Each number is 50 + 12 x the weight over its row's rms, rounded and kept within 0 to 99. Layers, rows and columns count from 0. The size before them is the row's rms in percent of the matrix's.

# v: layer 8 attention value, 896x896, rms 0.0209, rows 724-739, columns 0-223
# o: layer 8 attention output (transposed), 896x896, rms 0.0259, rows 724-738, columns 0-223
v724 095:60 56 38 58 38 63 61 62 52 46 65 47 43 28 45 35 46 54 59 58 51 69 54 32 26 48 36 52 42 61 37 50 34 43 65 42 47 64 50 48 58 73 35 58 57 51 62 48 53 29 63 46 24 36 36 43 42 49 21 48 49 51 56 56 50 67 50 48 47 53 45 50 43 68 70 35 39 50 76 34 66 54 20 39 60 58 50 54 60 43 48 63 55 66 25 81 69 13 65 33 55 58 59 34 46 36 66 46 49 41 62 43 42 36 50 84 66 28 54 41 69 42 41 52 51 39 59 52 37 56 51 70 23 67 64 47 55 34 63 33 44 44 53 57 54 39 61 49 33 25 34 53 53 60 65 43 50 63 42 45 48 63 53 49 45 65 51 61 62 39 56 39 76 38 43 53 68 41 44 72 57 37 52 44 57 29 49 50 49 52 60 55 54 67 45 46 55 50 47 53 44 65 35 57 62 70 62 55 52 85 55 44 37 34 42 42 69 40 34 42 61 63 48 38
o724 085:32 59 31 62 72 34 64 63 55 33 47 47 52 58 63 70 59 55 61 66 38 46 16 54 58 29 55 52 68 59 69 48 63 57 37 56 33 38 33 50 34 58 39 67 63 58 25 44 41 43 45 51 80 56 38 48 60 58 52 37 67 56 53 69 50 44 34 50 39 69 72 33 55 56 56 72 58 39 42 31 60 51 42 49 55 59 46 52 59 40 59 49 59 52 65 51 43 59 65 27 50 73 49 56 61 65 66 62 39 34 53 40 32 28 46 51 67 57 64 52 50 42 67 64 26 53 43 52 50 39 50 48 55 52 50 24 38 65 60 50 70 60 55 57 74 59 82 36 36 47 58 45 44 44 53 28 49 56 50 42 50 25 40 37 48 43 47 57 44 52 55 61 50 36 37 53 40 43 29 45 47 42 49 41 32 42 37 48 49 47 32 23 66 19 45 48 50 45 57 31 45 62 63 56 42 64 30 65 45 46 64 36 59 37 45 64 50 56 43 34 36 33 63 75
v725 104:54 60 56 74 71 31 44 52 60 33 56 37 48 51 40 48 52 56 62 57 50 56 53 52 29 50 74 51 43 36 50 48 62 38 57 54 32 28 65 52 55 56 45 75 55 18 58 48 52 48 67 54 71 52 33 65 56 67 67 61 48 37 51 47 45 49 52 39 45 51 57 42 44 63 78 52 44 53 60 46 74 64 32 41 61 39 45 69 59 36 43 43 59 45 49 70 60 42 66 48 47 53 34 59 46 75 36 36 63 33 49 65 55 57 46 46 36 47 21 50 78 42 66 50 51 52 56 46 27 58 64 61 42 51 54 44 51 70 44 35 53 64 33 40 45 34 65 57 44 41 45 41 58 44 56 42 45 48 69 47 45 32 54 61 39 60 52 43 45 25 49 34 46 50 52 41 56 40 36 62 55 67 56 55 46 67 44 37 73 42 31 36 48 60 59 47 53 56 49 40 54 36 51 49 45 77 35 49 60 67 62 63 31 45 48 77 35 82 42 53 61 64 38 45
o725 091:32 64 39 54 70 60 33 47 50 35 58 69 70 54 46 38 41 45 58 65 45 64 48 63 56 54 36 44 54 60 65 43 38 61 37 61 67 56 63 39 72 44 53 79 30 54 59 51 45 61 49 59 65 45 43 57 51 43 47 62 47 55 31 33 40 51 39 48 70 40 37 33 53 44 65 63 35 32 26 50 77 45 37 51 60 76 68 52 52 28 45 46 66 63 29 58 46 51 64 43 46 51 36 52 45 44 56 75 47 48 78 25 33 69 47 35 49 86 47 42 55 59 47 51 37 57 36 50 39 45 62 45 39 36 32 69 57 51 43 57 37 45 42 51 41 41 59 31 41 57 54 32 56 64 51 64 53 42 39 45 29 33 58 45 41 65 48 46 68 51 23 46 45 45 36 61 65 63 55 54 48 65 50 32 40 39 34 61 53 53 40 49 29 28 68 64 52 45 25 51 48 52 41 51 30 69 31 40 60 50 57 32 49 48 59 72 42 48 46 59 41 40 47 53
v726 097:50 62 42 48 37 30 50 64 62 32 58 48 63 56 47 34 49 45 56 45 56 50 47 53 44 59 25 50 64 41 52 64 50 60 47 46 48 46 54 63 39 54 47 57 35 61 42 44 31 43 53 63 57 35 49 50 58 45 41 34 64 75 53 74 30 75 52 67 62 55 51 40 54 56 62 64 58 59 72 59 56 54 45 59 42 68 37 40 44 64 81 38 37 49 41 52 52 71 42 39 57 55 66 46 33 32 57 45 60 61 65 51 59 57 52 33 54 44 74 61 29 53 43 48 55 48 55 51 52 51 48 45 55 46 37 66 65 37 54 56 55 47 70 57 56 53 51 55 53 34 40 19 52 56 71 50 30 64 57 43 44 51 62 55 31 51 34 49 47 42 56 63 30 43 57 27 64 36 64 52 50 58 65 40 66 77 54 70 31 50 59 58 18 47 45 38 52 49 41 50 46 71 43 61 55 50 57 50 39 50 38 52 35 54 47 51 61 54 50 57 53 49 32 66
o726 084:35 49 47 66 52 45 67 60 43 40 52 45 42 55 81 62 59 49 44 52 63 62 62 47 38 54 38 65 52 45 60 60 50 63 47 46 60 45 47 54 50 45 63 56 60 26 49 37 61 57 52 68 55 50 60 50 64 41 73 45 31 37 45 60 47 47 69 33 44 54 70 48 59 58 44 52 50 59 65 53 61 41 44 48 58 42 51 47 59 37 58 51 42 54 53 58 48 42 67 19 64 44 67 47 47 50 54 60 60 47 64 54 33 42 69 62 69 39 63 32 47 50 56 38 62 36 54 63 32 53 40 26 47 61 44 54 57 60 58 36 44 71 45 63 67 60 81 40 52 51 35 49 55 46 31 67 32 66 63 39 60 48 40 76 64 44 45 56 28 40 54 49 43 56 51 55 49 51 45 40 50 60 48 30 55 70 31 47 29 45 25 47 32 48 55 49 49 27 63 51 43 70 38 45 64 46 42 57 55 52 62 63 48 58 50 55 52 65 47 56 30 57 34 55
v727 100:44 48 66 43 45 27 56 51 30 47 35 44 45 50 63 46 50 50 51 47 60 57 46 48 48 34 58 45 20 53 41 33 57 31 46 47 45 52 50 48 36 62 53 64 40 54 49 65 56 25 45 60 54 52 26 57 43 30 49 34 59 62 39 54 36 57 54 40 56 38 59 37 67 49 66 50 56 42 36 42 31 54 53 57 55 53 34 46 54 59 63 38 61 34 55 49 25 35 53 45 48 62 53 56 32 60 55 27 51 65 41 57 34 47 44 31 32 52 29 40 33 49 53 47 41 61 43 56 48 37 35 52 68 29 44 63 29 53 45 72 81 46 53 68 56 54 48 39 47 39 41 46 57 58 67 55 76 53 57 44 44 25 57 46 38 40 61 62 55 38 57 29 36 57 42 57 47 63 75 70 40 45 55 69 58 77 48 37 48 51 32 47 47 54 50 51 51 52 42 35 48 42 58 68 57 35 43 56 42 18 73 45 44 28 43 65 27 67 49 60 57 43 50 51
o727 086:45 37 25 69 59 46 48 33 27 30 43 52 47 52 40 52 37 36 51 57 37 59 57 59 61 59 44 66 53 44 53 68 38 20 57 56 64 56 65 34 55 40 44 43 40 38 78 53 55 42 62 51 41 44 54 36 78 37 51 54 54 35 40 24 37 64 39 51 29 35 31 65 63 32 60 42 18 49 60 47 45 59 55 50 33 51 66 44 47 46 58 31 39 43 42 42 47 51 62 57 38 58 53 47 26 30 33 71 63 49 68 45 66 66 52 52 45 75 46 66 70 52 56 47 41 44 59 65 51 45 55 53 30 69 50 51 46 37 44 50 50 45 66 41 59 47 59 46 47 45 76 62 42 61 33 57 52 52 47 29 25 76 46 33 67 44 77 46 64 45 51 54 30 54 47 73 41 67 70 53 46 78 54 38 74 72 42 57 53 46 54 50 29 45 48 58 52 46 39 67 53 51 48 62 60 67 64 47 62 47 44 65 46 62 45 51 55 70 63 66 56 61 38 54
v728 101:17 43 56 33 50 78 63 55 67 41 47 50 31 46 44 59 41 51 62 37 42 43 53 41 53 79 42 61 44 53 47 45 39 29 60 38 51 55 45 72 61 57 67 85 51 61 39 28 51 34 62 66 34 28 56 35 54 26 40 38 50 58 38 56 63 30 56 56 57 54 47 49 46 56 32 50 46 46 58 10 38 31 37 48 46 35 55 53 46 53 63 46 49 53 59 68 62 41 63 37 32 62 70 56 40 39 62 27 64 69 77 46 43 39 45 49 62 56 43 50 64 66 44 49 36 64 37 39 69 40 46 42 47 71 58 73 56 61 54 65 56 47 52 20 54 47 42 49 45 42 65 47 52 37 30 64 27 60 40 40 35 30 52 55 59 60 63 41 47 61 33 20 40 61 31 35 44 55 49 41 68 48 48 37 41 42 78 60 66 51 57 45 38 55 50 54 39 40 30 38 54 55 37 64 56 54 42 51 65 47 41 53 49 42 61 31 57 35 47 50 50 52 31 69
o728 089:54 60 42 60 66 53 64 49 43 55 57 37 58 66 68 63 36 64 35 45 43 39 57 71 51 41 29 67 46 55 57 41 58 54 35 61 49 58 54 58 53 48 44 47 46 33 62 34 48 45 36 35 39 66 55 53 61 55 57 31 36 59 51 44 63 52 65 36 37 54 30 35 48 45 58 50 56 45 56 27 45 71 43 56 45 21 35 45 59 53 37 45 37 50 53 59 56 65 63 23 52 48 54 41 56 64 61 52 23 46 48 64 54 62 43 52 46 49 48 67 32 35 40 57 66 50 36 48 20 50 44 77 65 48 46 40 34 67 65 69 49 56 58 67 61 71 60 79 21 59 49 52 41 50 27 64 33 67 53 71 49 57 56 60 65 30 65 60 57 36 51 43 54 46 63 43 43 32 38 50 58 54 34 38 59 29 41 33 41 36 36 41 49 39 52 48 69 46 62 43 38 61 60 65 56 43 53 55 61 65 76 66 55 41 41 58 47 61 62 57 39 40 74 47
v729 109:50 57 52 57 39 49 38 72 44 38 72 51 36 55 36 48 50 51 48 54 33 40 46 48 64 52 34 66 71 51 54 56 52 46 44 56 45 64 68 49 55 72 52 43 31 42 39 42 42 34 49 47 33 47 41 40 55 57 32 47 63 50 45 62 45 51 46 48 31 82 57 45 36 59 49 77 59 38 62 55 55 47 50 58 53 64 50 53 58 44 48 49 61 40 44 72 66 51 62 50 51 59 38 66 45 41 49 56 41 58 48 53 52 52 54 54 52 52 63 62 61 55 47 51 30 54 55 63 37 68 54 50 23 68 42 48 49 49 53 88 51 43 39 40 45 46 50 51 37 34 60 32 36 36 37 47 41 42 21 45 31 43 58 60 37 58 41 57 51 35 53 45 61 71 64 55 59 43 55 56 49 42 64 44 34 63 68 44 43 54 65 62 31 33 54 62 55 31 59 69 58 59 39 37 32 43 64 40 56 40 47 55 28 29 38 46 55 52 43 50 54 39 46 64
o729 093:57 58 55 46 46 47 51 52 57 42 40 49 51 66 49 54 42 53 56 40 60 45 54 53 48 44 40 44 31 57 65 58 32 60 40 45 63 45 58 35 48 48 52 52 54 47 56 60 53 63 47 74 65 55 48 51 50 53 30 52 45 43 42 54 45 62 73 64 30 49 61 34 42 39 58 54 61 62 78 50 48 54 43 48 49 39 58 27 62 48 42 76 36 59 53 35 50 35 48 39 59 53 45 38 40 57 52 22 74 23 60 45 47 45 37 48 39 48 48 54 23 48 56 68 67 59 47 71 47 51 47 74 45 50 47 70 40 57 40 48 58 52 41 48 48 44 54 61 33 44 41 39 31 45 67 73 44 55 41 58 52 42 57 64 50 50 70 46 42 66 55 47 29 49 35 43 62 52 45 34 35 40 49 52 56 47 67 44 42 46 51 57 25 38 45 43 70 58 60 42 46 56 57 49 56 45 54 42 41 62 50 58 48 50 57 42 36 46 50 64 51 53 54 48
v730 106:57 45 50 49 50 34 53 56 51 66 52 49 47 51 56 47 55 42 43 66 59 55 42 60 46 26 51 47 53 66 43 38 62 35 70 48 57 41 75 44 49 44 51 50 67 33 55 49 74 72 41 34 52 22 33 23 46 53 52 51 83 58 42 27 38 44 47 39 26 37 47 34 55 38 61 31 30 45 29 82 37 37 55 55 16 60 35 38 61 55 54 47 59 36 27 44 27 60 29 32 83 42 53 62 24 62 56 52 56 60 55 48 36 38 70 53 34 63 39 50 41 41 60 54 92 40 61 44 44 38 46 39 50 59 34 39 42 44 56 48 51 39 29 44 49 43 39 20 41 49 31 61 74 79 44 52 59 25 34 45 74 45 45 54 54 56 31 34 59 59 34 56 33 75 59 53 51 41 67 39 56 60 52 38 45 54 40 39 49 41 43 38 68 46 53 53 60 66 54 74 46 59 56 47 49 43 58 36 27 60 55 44 43 58 50 54 42 49 55 48 57 50 53 39
o730 094:51 39 18 69 65 49 12 53 41 38 68 44 58 26 33 43 45 52 51 45 32 62 65 69 63 43 72 56 52 42 57 40 55 27 64 65 48 54 51 22 42 42 69 59 35 51 60 76 67 49 41 62 67 46 77 48 69 52 33 41 60 47 40 38 48 52 32 53 51 62 35 51 28 62 55 41 26 44 61 43 50 50 45 43 41 76 60 44 51 59 57 35 40 44 68 39 34 42 54 53 49 59 62 48 57 45 39 48 52 55 36 52 46 45 44 45 36 50 45 54 47 54 70 43 56 53 66 44 42 54 60 56 47 39 36 52 56 51 73 25 57 44 58 30 57 50 23 50 44 63 56 61 56 51 59 39 54 40 48 57 32 61 41 18 59 41 66 34 79 62 65 31 47 57 70 62 63 69 24 41 46 43 50 50 56 47 54 34 72 58 59 50 31 56 62 46 61 55 28 65 49 38 55 49 46 73 36 43 53 51 34 41 57 56 44 32 51 62 43 58 42 42 39 60
v731 101:43 53 53 43 61 64 52 66 79 69 53 47 35 49 36 51 50 36 52 50 58 61 57 38 35 35 29 38 37 34 55 55 56 31 43 37 42 31 32 53 65 32 50 47 46 48 55 55 53 67 60 45 63 65 45 60 52 49 46 45 55 40 37 57 28 46 61 53 57 47 59 43 49 52 39 48 61 47 54 47 25 46 43 29 45 52 74 43 55 37 49 69 61 52 57 44 55 43 53 38 55 40 44 56 36 77 29 32 49 42 52 51 60 53 44 48 43 47 43 51 59 51 75 70 65 66 64 66 33 53 40 55 51 53 57 17 56 72 56 58 55 49 38 50 59 32 36 43 54 50 61 44 59 65 36 55 53 62 63 39 69 28 27 48 44 40 73 53 50 69 69 38 44 44 43 61 43 38 43 58 58 44 55 53 64 39 60 57 42 42 45 46 50 62 67 61 47 35 50 78 44 42 41 55 62 43 38 57 32 43 75 33 55 60 61 71 38 52 62 58 52 69 48 59
o731 089:43 43 48 59 61 55 54 41 34 40 33 34 69 61 45 63 49 32 57 57 45 32 34 51 50 64 50 61 48 45 33 28 46 29 33 62 67 48 62 43 36 55 51 46 41 37 47 35 61 45 31 51 30 44 63 26 70 31 52 56 34 43 48 54 41 67 64 60 63 42 37 54 68 48 54 57 31 36 56 65 66 74 46 65 51 58 35 49 52 44 49 52 34 42 46 58 40 40 74 30 72 71 25 35 64 25 40 55 30 55 51 36 55 66 37 40 66 60 67 65 46 50 59 52 29 51 40 42 64 52 63 53 46 42 63 61 53 44 45 44 37 38 75 55 29 46 63 43 54 51 69 51 59 48 35 64 57 48 45 50 40 64 49 60 37 24 50 41 43 40 58 45 46 51 49 44 44 45 37 72 53 37 48 50 47 27 36 46 41 54 56 37 35 44 55 54 40 40 44 64 61 50 32 39 62 36 39 50 59 55 56 31 59 56 62 58 57 58 44 61 28 35 61 37
v732 101:32 55 50 38 53 73 53 50 51 70 45 40 13 42 69 37 46 60 43 56 49 50 51 49 58 37 40 35 36 46 39 77 48 37 66 63 63 43 51 52 43 20 50 48 40 51 48 56 55 43 45 53 46 27 67 64 60 41 41 40 50 46 48 54 56 56 40 33 74 50 45 67 57 55 43 47 54 73 37 72 30 46 57 46 63 42 47 52 48 54 28 72 43 58 35 39 21 54 61 48 59 32 69 44 55 58 41 59 52 53 53 51 49 48 41 50 49 61 58 37 49 40 56 64 52 45 61 31 47 30 47 44 70 32 50 57 52 61 50 53 45 51 54 52 47 45 56 68 51 60 47 43 57 64 35 68 57 64 30 55 42 47 47 50 49 36 53 62 51 46 50 44 37 43 40 70 32 43 41 41 59 43 42 76 43 75 49 41 43 53 40 49 46 53 37 56 61 45 61 56 51 51 60 67 41 42 75 28 59 43 55 45 57 60 31 69 35 69 78 43 61 58 53 69
o732 091:57 49 54 51 62 55 52 37 43 47 32 32 35 67 69 58 51 26 47 62 50 38 56 43 40 53 61 40 58 55 24 47 50 54 50 37 47 43 51 56 57 31 56 56 42 36 65 66 56 39 46 50 64 58 45 43 73 48 55 48 34 59 44 73 54 30 68 42 48 46 55 40 67 27 51 33 44 44 54 63 59 37 50 26 48 51 57 46 37 60 43 31 37 43 55 68 58 50 48 54 57 47 46 53 49 56 49 59 48 56 45 48 66 61 61 64 65 65 58 69 60 52 60 57 59 50 55 42 62 44 68 56 51 54 54 74 60 26 40 30 65 39 72 48 41 35 35 46 75 51 39 47 62 44 64 63 47 57 52 51 56 37 57 58 64 48 55 49 37 25 63 51 41 69 47 57 36 45 63 48 57 45 57 64 74 56 49 51 31 39 53 39 38 39 52 34 37 49 53 58 49 64 53 44 48 40 54 40 52 64 68 25 46 23 49 35 50 84 54 53 47 47 38 23
v733 103:52 54 55 39 47 62 74 71 37 49 59 36 50 50 53 59 47 49 48 78 53 55 51 39 41 54 28 59 40 37 52 54 64 53 46 39 52 64 54 30 59 57 47 39 40 40 59 31 41 52 25 38 41 61 62 62 70 52 46 38 62 39 44 52 52 41 43 43 64 75 51 49 28 44 47 62 48 59 39 64 51 56 40 60 64 57 65 56 41 54 55 47 48 55 42 38 48 27 56 49 53 64 45 63 73 47 66 41 35 51 54 53 53 49 38 30 42 70 55 45 57 70 33 33 24 60 56 39 33 57 62 61 33 37 52 56 21 45 48 52 65 64 72 49 52 49 44 65 48 50 37 56 51 59 49 25 39 66 61 53 28 42 52 44 34 45 46 29 46 22 50 43 41 31 61 32 50 46 45 37 49 21 68 44 48 60 42 49 67 39 46 50 45 73 58 28 40 49 78 64 55 47 58 24 46 37 78 60 47 48 36 49 60 37 34 56 41 76 46 58 67 43 61 75
o733 090:75 40 52 51 59 36 65 36 32 49 66 48 67 55 78 32 52 47 51 37 46 56 64 28 61 65 50 46 57 65 46 41 49 46 52 49 77 47 52 60 70 49 44 82 57 59 54 66 60 57 52 42 52 35 33 46 62 70 37 63 69 62 50 55 68 53 52 52 38 25 57 59 59 56 41 55 57 69 51 30 43 67 43 55 72 60 30 63 45 36 48 44 33 62 57 44 32 53 49 48 49 45 53 40 44 56 44 47 48 49 48 50 66 64 26 58 54 42 40 42 73 51 52 58 72 66 46 80 53 43 57 47 60 40 57 69 67 62 55 25 19 45 46 66 57 45 40 50 51 54 44 69 54 55 38 66 59 56 46 49 52 23 50 50 49 53 72 47 37 80 70 54 54 49 59 31 37 64 35 31 68 72 50 66 41 89 59 51 29 55 82 62 39 34 53 42 41 49 64 32 43 49 59 45 49 37 58 52 47 45 52 41 52 54 58 43 51 63 65 41 55 60 57 44
v734 102:63 62 69 60 46 40 68 52 48 24 58 41 61 58 46 63 47 49 79 51 41 38 49 48 49 47 42 70 43 49 48 49 34 30 35 48 41 51 53 52 55 43 27 65 43 48 57 58 42 42 73 49 63 41 48 47 47 27 34 59 43 37 52 47 68 45 59 82 59 20 42 45 63 68 52 49 33 56 58 39 42 64 40 80 54 32 57 51 65 50 65 44 37 38 61 74 60 58 56 47 42 41 53 53 50 39 51 57 46 61 51 42 39 69 50 15 24 47 45 63 33 53 37 56 50 66 64 58 47 62 34 59 28 65 59 53 62 58 50 29 46 37 62 77 57 48 64 33 58 35 48 41 57 39 25 47 47 57 53 46 40 73 57 59 68 48 64 34 55 25 60 37 40 43 08 39 50 68 74 64 51 59 40 45 43 57 56 40 71 41 54 64 40 60 64 39 36 54 53 42 50 56 50 52 58 53 47 34 66 53 45 63 47 49 54 56 17 41 38 52 76 59 67 32
o734 091:31 54 43 71 50 47 60 37 41 53 62 53 48 61 62 68 40 72 46 50 40 39 62 42 52 50 49 56 53 44 82 47 49 36 40 70 61 43 37 46 61 57 26 71 54 50 47 42 48 39 36 38 50 37 54 51 30 53 53 59 70 78 64 31 68 31 59 49 46 46 54 65 28 67 35 36 65 57 45 43 66 37 45 71 64 62 57 28 54 35 54 49 39 46 55 34 48 69 33 44 38 75 52 42 45 47 57 61 22 19 59 61 64 34 38 42 17 43 42 49 37 28 45 48 63 48 56 58 44 55 56 60 58 52 60 34 52 61 44 35 27 44 56 61 38 61 65 69 49 61 44 64 50 48 50 43 45 43 47 54 51 57 42 22 52 44 52 46 58 43 40 53 47 29 61 41 37 61 39 65 63 61 28 35 50 32 53 62 63 47 64 54 52 36 48 32 71 28 47 58 19 51 58 42 47 54 46 42 44 55 34 65 22 39 32 65 49 31 65 64 66 26 45 47
v735 100:55 47 41 40 63 59 64 48 63 63 42 18 61 65 17 36 51 62 63 53 51 47 77 36 44 56 48 35 44 56 38 40 69 51 61 41 32 34 46 40 47 51 53 57 34 48 58 54 43 56 48 65 47 44 51 69 57 40 56 41 54 33 69 52 36 49 54 26 56 62 38 36 58 67 47 44 56 66 40 28 62 46 52 41 57 51 65 60 42 58 42 61 57 50 32 56 51 52 48 41 61 52 53 59 60 64 42 45 73 46 62 48 42 71 33 77 59 50 38 47 37 33 62 62 58 47 42 51 55 44 47 42 56 71 63 50 64 52 49 34 49 55 54 64 48 36 48 44 49 42 20 62 39 73 48 69 73 45 76 45 68 58 45 43 71 42 55 38 72 50 57 52 92 46 43 60 49 49 55 54 71 54 70 45 40 12 47 43 41 65 45 40 74 53 54 43 53 47 49 40 41 38 50 38 55 61 17 58 56 53 61 63 51 68 38 70 50 42 56 40 50 45 57 42
o735 089:28 54 28 46 79 53 46 49 67 39 58 57 32 49 46 54 73 64 49 59 50 41 30 50 56 46 39 42 54 49 58 37 59 64 22 51 57 59 48 36 54 59 24 54 39 59 35 56 39 32 33 26 62 52 63 49 70 58 66 35 46 55 61 42 38 42 52 71 62 29 54 38 60 47 46 57 30 38 51 80 42 40 59 51 21 61 47 76 48 47 42 27 46 57 60 38 41 68 64 54 60 59 46 49 59 31 56 62 28 52 39 46 58 41 46 39 41 62 59 58 51 56 41 43 45 36 60 46 50 51 48 52 40 49 39 49 29 35 35 75 40 50 68 28 44 37 73 55 52 70 65 44 30 60 62 51 48 34 55 43 47 69 35 31 77 53 39 52 58 26 35 54 66 48 55 46 58 51 39 55 61 44 49 38 50 35 53 69 51 45 55 39 42 38 43 35 64 52 38 73 53 09 35 57 36 56 51 59 48 56 48 52 56 48 37 52 47 53 58 56 70 54 73 67
v736 101:59 42 52 55 32 32 45 57 29 48 47 64 71 44 73 55 46 55 31 49 58 70 56 43 22 55 62 72 48 53 49 36 62 38 37 58 45 73 38 38 61 47 55 51 59 34 41 27 43 25 56 35 35 43 30 59 58 60 52 59 60 74 62 68 76 57 44 49 55 46 51 48 49 48 43 53 53 57 49 43 48 57 30 41 51 56 62 56 49 32 31 32 48 45 77 58 44 45 61 70 36 69 42 85 43 59 71 42 37 60 39 46 59 43 69 32 47 48 40 45 73 43 38 34 47 52 57 52 34 55 44 75 40 60 52 56 53 23 51 46 56 58 64 47 42 51 34 43 34 58 53 55 51 55 52 37 56 62 40 30 40 60 49 46 53 58 46 79 50 36 35 50 57 45 86 62 42 73 57 55 40 39 64 57 50 71 57 59 49 37 45 53 62 34 44 37 73 56 55 48 58 52 42 70 56 47 66 41 07 13 68 64 50 54 45 58 59 36 60 50 70 29 64 54
o736 090:50 54 63 46 37 52 55 49 50 81 73 57 39 43 61 38 36 60 67 45 47 55 42 54 38 47 58 51 61 75 63 57 46 60 40 64 49 54 43 38 78 76 54 48 84 55 57 62 55 59 56 75 47 56 38 38 47 60 53 29 44 34 63 31 11 50 52 48 43 37 55 45 33 61 40 37 41 76 43 40 45 63 52 74 33 45 48 56 56 51 45 77 46 62 39 46 40 48 40 51 27 53 44 65 55 62 30 43 72 54 63 39 52 47 30 44 63 64 57 33 71 57 53 60 61 43 36 51 83 41 49 45 53 53 34 41 60 42 48 61 49 49 71 32 58 51 42 48 57 45 28 51 56 70 36 39 46 48 43 47 33 23 51 65 62 57 47 43 52 65 34 48 53 52 18 36 51 57 48 41 56 39 68 64 57 62 66 47 38 20 76 40 58 58 53 59 52 60 65 45 33 55 57 64 52 45 53 42 43 32 50 41 53 63 69 47 50 45 60 39 49 76 34 62
v737 101:74 64 41 64 47 39 62 49 53 61 47 64 63 32 82 54 45 57 42 37 41 43 67 62 65 55 38 69 55 67 31 44 45 63 44 53 50 62 53 52 63 55 25 42 76 38 42 54 51 59 58 52 62 43 44 36 64 57 62 48 55 31 52 52 70 51 49 71 58 47 40 41 57 53 60 42 40 46 70 71 64 59 42 46 39 51 57 50 68 43 47 63 61 47 33 59 53 49 45 53 49 42 35 50 64 52 52 62 52 59 33 66 53 63 54 47 43 58 62 63 47 37 56 47 49 48 59 34 44 45 55 57 23 48 52 29 61 63 49 31 41 52 54 40 49 69 40 59 49 49 49 46 56 62 42 40 44 46 51 62 28 83 63 59 59 53 46 61 55 59 45 49 39 50 43 63 59 48 19 32 49 38 50 70 63 51 44 47 70 46 52 55 36 35 46 34 21 71 57 44 48 67 64 37 53 38 46 58 61 43 25 47 55 55 38 67 42 39 63 53 51 32 73 39
o737 088:63 51 47 36 37 51 52 60 57 51 67 56 65 37 49 53 50 53 67 37 59 69 45 29 36 47 36 57 42 57 57 58 64 52 75 47 59 55 32 69 57 33 35 64 69 67 72 54 42 43 49 43 62 17 32 62 49 65 29 70 60 57 60 58 50 29 23 55 56 65 79 52 26 60 68 48 78 51 40 43 41 11 45 49 52 89 49 56 53 33 37 61 50 50 45 27 55 43 27 60 73 39 53 44 46 46 55 46 44 31 71 61 39 60 33 40 31 49 42 44 19 58 41 48 55 60 56 46 57 42 43 53 54 24 42 52 58 66 57 42 49 56 21 66 66 46 56 52 48 52 36 47 66 53 64 57 48 19 48 56 31 44 54 40 49 71 55 38 44 76 51 53 50 54 40 45 67 48 47 46 52 23 59 45 51 42 36 62 59 67 60 51 50 36 44 45 63 39 47 54 35 54 52 48 41 65 71 37 43 53 36 51 47 67 60 65 44 56 46 34 46 39 32 35
v738 092:39 50 24 41 48 54 63 50 37 31 48 55 55 45 44 75 57 38 63 45 45 69 52 52 32 64 66 42 48 39 62 35 47 36 56 43 39 57 45 74 49 74 45 50 48 70 55 67 49 43 39 80 54 60 67 53 49 43 58 76 43 70 62 41 52 51 52 43 47 39 57 57 60 55 37 48 30 66 81 29 45 65 31 51 50 47 47 49 37 57 50 55 50 49 56 53 38 59 56 49 54 55 59 48 56 41 61 56 55 52 36 62 59 44 39 63 61 45 55 74 41 35 73 60 60 45 48 49 43 51 53 55 39 67 54 59 39 70 48 60 40 55 54 38 56 42 33 56 54 58 72 41 51 43 58 62 18 60 53 34 29 66 61 51 61 43 42 63 49 59 47 55 37 39 55 39 79 57 39 53 48 52 49 61 74 57 46 59 55 50 65 39 52 43 30 55 48 66 27 42 56 55 49 46 57 45 53 50 58 64 52 58 55 58 50 43 48 33 32 58 55 53 42 56
o738 083:63 63 60 31 67 59 57 49 73 71 53 42 61 42 50 60 37 53 47 63 48 48 51 55 47 53 68 55 41 52 59 59 35 73 50 46 55 35 46 60 49 71 57 69 46 57 26 44 66 54 49 63 46 47 48 52 15 51 45 49 45 54 48 78 51 59 62 33 47 43 82 36 45 56 31 61 67 50 33 61 56 47 49 48 55 41 50 63 46 36 38 43 42 59 48 38 62 47 60 22 55 43 67 43 51 65 57 32 58 53 47 63 32 44 39 47 63 45 65 37 52 25 44 47 66 38 72 47 42 55 45 62 73 42 58 56 49 59 74 41 39 52 28 60 53 42 38 34 32 66 21 67 53 42 57 60 27 73 48 47 61 32 50 65 50 60 55 59 35 52 58 55 63 34 42 52 42 55 53 44 47 62 40 47 42 58 57 30 62 54 70 52 72 46 32 46 60 48 54 44 49 39 42 36 51 35 46 44 40 43 66 56 66 44 48 50 47 24 66 35 41 29 64 39
v739 104:46 52 54 37 50 47 42 64 26 41 53 64 44 38 49 54 57 48 25 62 40 41 44 40 67 81 43 71 57 44 50 69 49 51 57 52 53 44 48 42 47 55 57 51 48 31 23 40 53 35 33 45 22 70 60 30 38 43 57 46 49 42 46 55 49 64 38 43 64 85 40 52 37 47 50 50 51 43 48 85 59 46 50 55 52 49 59 53 63 59 51 48 48 64 41 28 35 39 55 73 40 50 58 41 56 24 62 40 52 47 38 61 31 37 51 72 45 47 68 28 53 40 60 34 46 55 62 46 31 37 55 46 51 66 53 50 25 28 41 45 53 50 38 55 49 51 55 77 68 55 39 65 42 40 43 49 54 75 35 27 29 53 46 42 45 57 29 75 45 51 44 28 35 55 75 66 63 51 34 34 57 36 49 35 18 62 62 44 54 44 74 45 43 56 59 36 61 56 60 55 50 71 48 52 48 43 52 67 29 21 31 58 46 56 30 22 54 41 40 43 37 34 46 64